python train.py --parallel_block=false --weight_decay=0.0 --schedule="wsd" --final_lr_fraction=0.0
Each number is 128 + 24 x the weight over its row's rms, rounded and kept within 0 to 255. Layers, rows and columns count from 0. Numbers have three digits each. The size before them is the row's rms in percent of the matrix's.

# layer 15 attention value, 32x64, rms 0.0607, rows 0-31, columns 0-63
104:134131131078103148176105118117115151119114136110114160139130177120119107110136182122110136125121096118169121134171190123103120127142130155134112108122144134165078106139135115086154127165111104
110:126142143123089118111163125097130115118160131133092120155137117130092152118157096134123109139148108115155126114111110170129089111134148101133119138118166164142098199134198119093128141103107106
102:120128115132114124185151105133126111133147104165121153149095090104161148112149144125115148144163117125151167093141116107094104092129106127101130099148166129147141092163138156104186099122111151
097:142134092129116140094132154106107158112142164124129082168125188159139167081141150135113113127111155107076130171111107091147114121147130148096147114097143131135100143125099110138106101109137134
093:128150094118126134121126108130061128144152127129106144108135134098139136107127142109111142147148114145137131068113142161148149086141114115157157151162105121098152111129179062122159128160163133
118:164111103137138122092143071107169121117143167146156120123145107117135114144129129153131096134151124152071147134115118131136072104120133117099090180155090105122118133156128137128110073139138119
094:116158102113124113105114108135161087132212134157115106119072098136132123134123133143104129141150149102125185175144137149128138138103150120144131106152132112161152094110103110109133148145132159
092:126149131156103110178149118104134128104169086142092082106144091123110102116117129122155088118160124141155140097086127076137133180146112127147148094128141124128166132110136140139141169136118146
097:117106130131145146089114131120121152120088150107113088130098103127125086128181147105135163125102105113118107135157113152169156185102114090129166125101111156120144176127169121116137111134151137
100:112124144129166122125155081118063145144153140157154162135128117126139098123134166103153130078125122138183111114090147139127134123161136125124131134160136121134110171107155121105064104112114133
103:149124176136104151129113133132167135136108183088130138116082124140134116126080134132120115164135145155132148160089176131135107145075131146141119149133129169121121144101123129071144095130118097
094:142132138143125133152102104123151082157180137091161134149092129147151152102146117100100099131145124115150137142166101120157106110117127134089133092154137120158118116144076105133077083149127140
097:144116123194142110108146141114111147114129082137105147125140108152156159134145088145193119132119145123126116110103114146090152141145137111111105117132142131117093125118105132141096103059168101
101:081122102113166172092077109127116115155142115142123138121100105129167133117138152104115136133069098139170141119136165160083132133161114143167156118109120096130128124132112137079144114131119141
096:098112134140148125123117116092104097146123122121120179173153130150108135086158131143127146091093140138115108187115115153141167152118143136150156107153155154117153143069110127155088140152122132
095:163155112166107154088111165128131097106103174119080119152149135092093111122149112123129090125137125105122100111133136143092100141118111147140098168152127163134151101140139141166142109076141140
098:116138099160134121125120131135194079130087096131139119139100102086114168122166121128166136136113136122104140111131141138147093162095098129118148129137090118097146114175135107131175148156151138
099:145151158137125148141140146110177119131143080159176098134109139123139138119110072137128108151098109117159103189181126091114137135106117173115125137118111144137166099118110136116136157132103134
107:127144145129173123118089131117132151092121120150058110123130122142133141124151116129114102082102131126099124100128168146130130106122152099115116141141069089129076093166094153118130124090117125
093:138142087100103109146106174117126146134112117150141157134134105139168109134098121099142062152136123125107112117134164148144103134130136139100149106183149118141075177126096142109160108138150115
100:143110097126158129117114124154138112171127132121118086125077084087160116128145085096136121132103138127160134132124142139106141173103139151166111132203128142132081148117110148149119103143128120
099:160107160143149114116148119149096120095153140148079132128130145100137132129120138144111135169129128127142133111101122099056080099171135104140146170131148128120129115131074128158132085157120106
108:149132167163087137115153118103123117150128127189101106132137151160131087161138135148133187162085152127095103147105165121129144115155127114151126107133133139119131114150156076124146146132096144
096:138113129150190128124090128131137140132124186132153141151107078137131112155131072151109140104122147112152101131143118097129117142100135125128159123124091136124155125090129146080080084097124112
106:108125144177163137142123132164133201128126136057116119151130099135081115153160111136130101145166103115101122123113131163130109164169141117118106105154106148133123107143118104130117101106136128
085:134090143087064154144130144144098110108110133154123139144154135102118161121092140082145161121116122113132117081152147137110143108096161107136096085142110075134118106111162146120128149131154132
095:119139164142087115103117135166138130127109136140157103149158150146121141122103135138112091107122106125143099141159145134127151105143128127094148157135067167119119137115070205126113113099101137
103:154097109084133140140091139117107147158135085127146117121137085114091137120151110127153091174159133133095121117140112119144120122087128073146174132128160120138113133097088110133098079138115116
095:115127147107101137113148144126124117112141185142119150145148165074096144116160134114119147114142149104072096131131139065163125139145121105124118094158134137141148126114160120111122176131092166
099:105146133107095134154166149129134096129125100155125071122098113102120132133091134175135165148127131132144092133123118046159111133117111082121098119139128149116133160117147171126116101126147114
105:104090127119131178156118127157107061155126159115096103128112110098096128152131077109127125105142099124166116126145122169115145127107127138143112131074136118133126097146084133105109167107125134
116:098132125135086156121109129144153093129125121130120175146113158113155129091080149117123138149167133128134091099140142164142153122101114156151127100082153118156121110073130122073165126120140110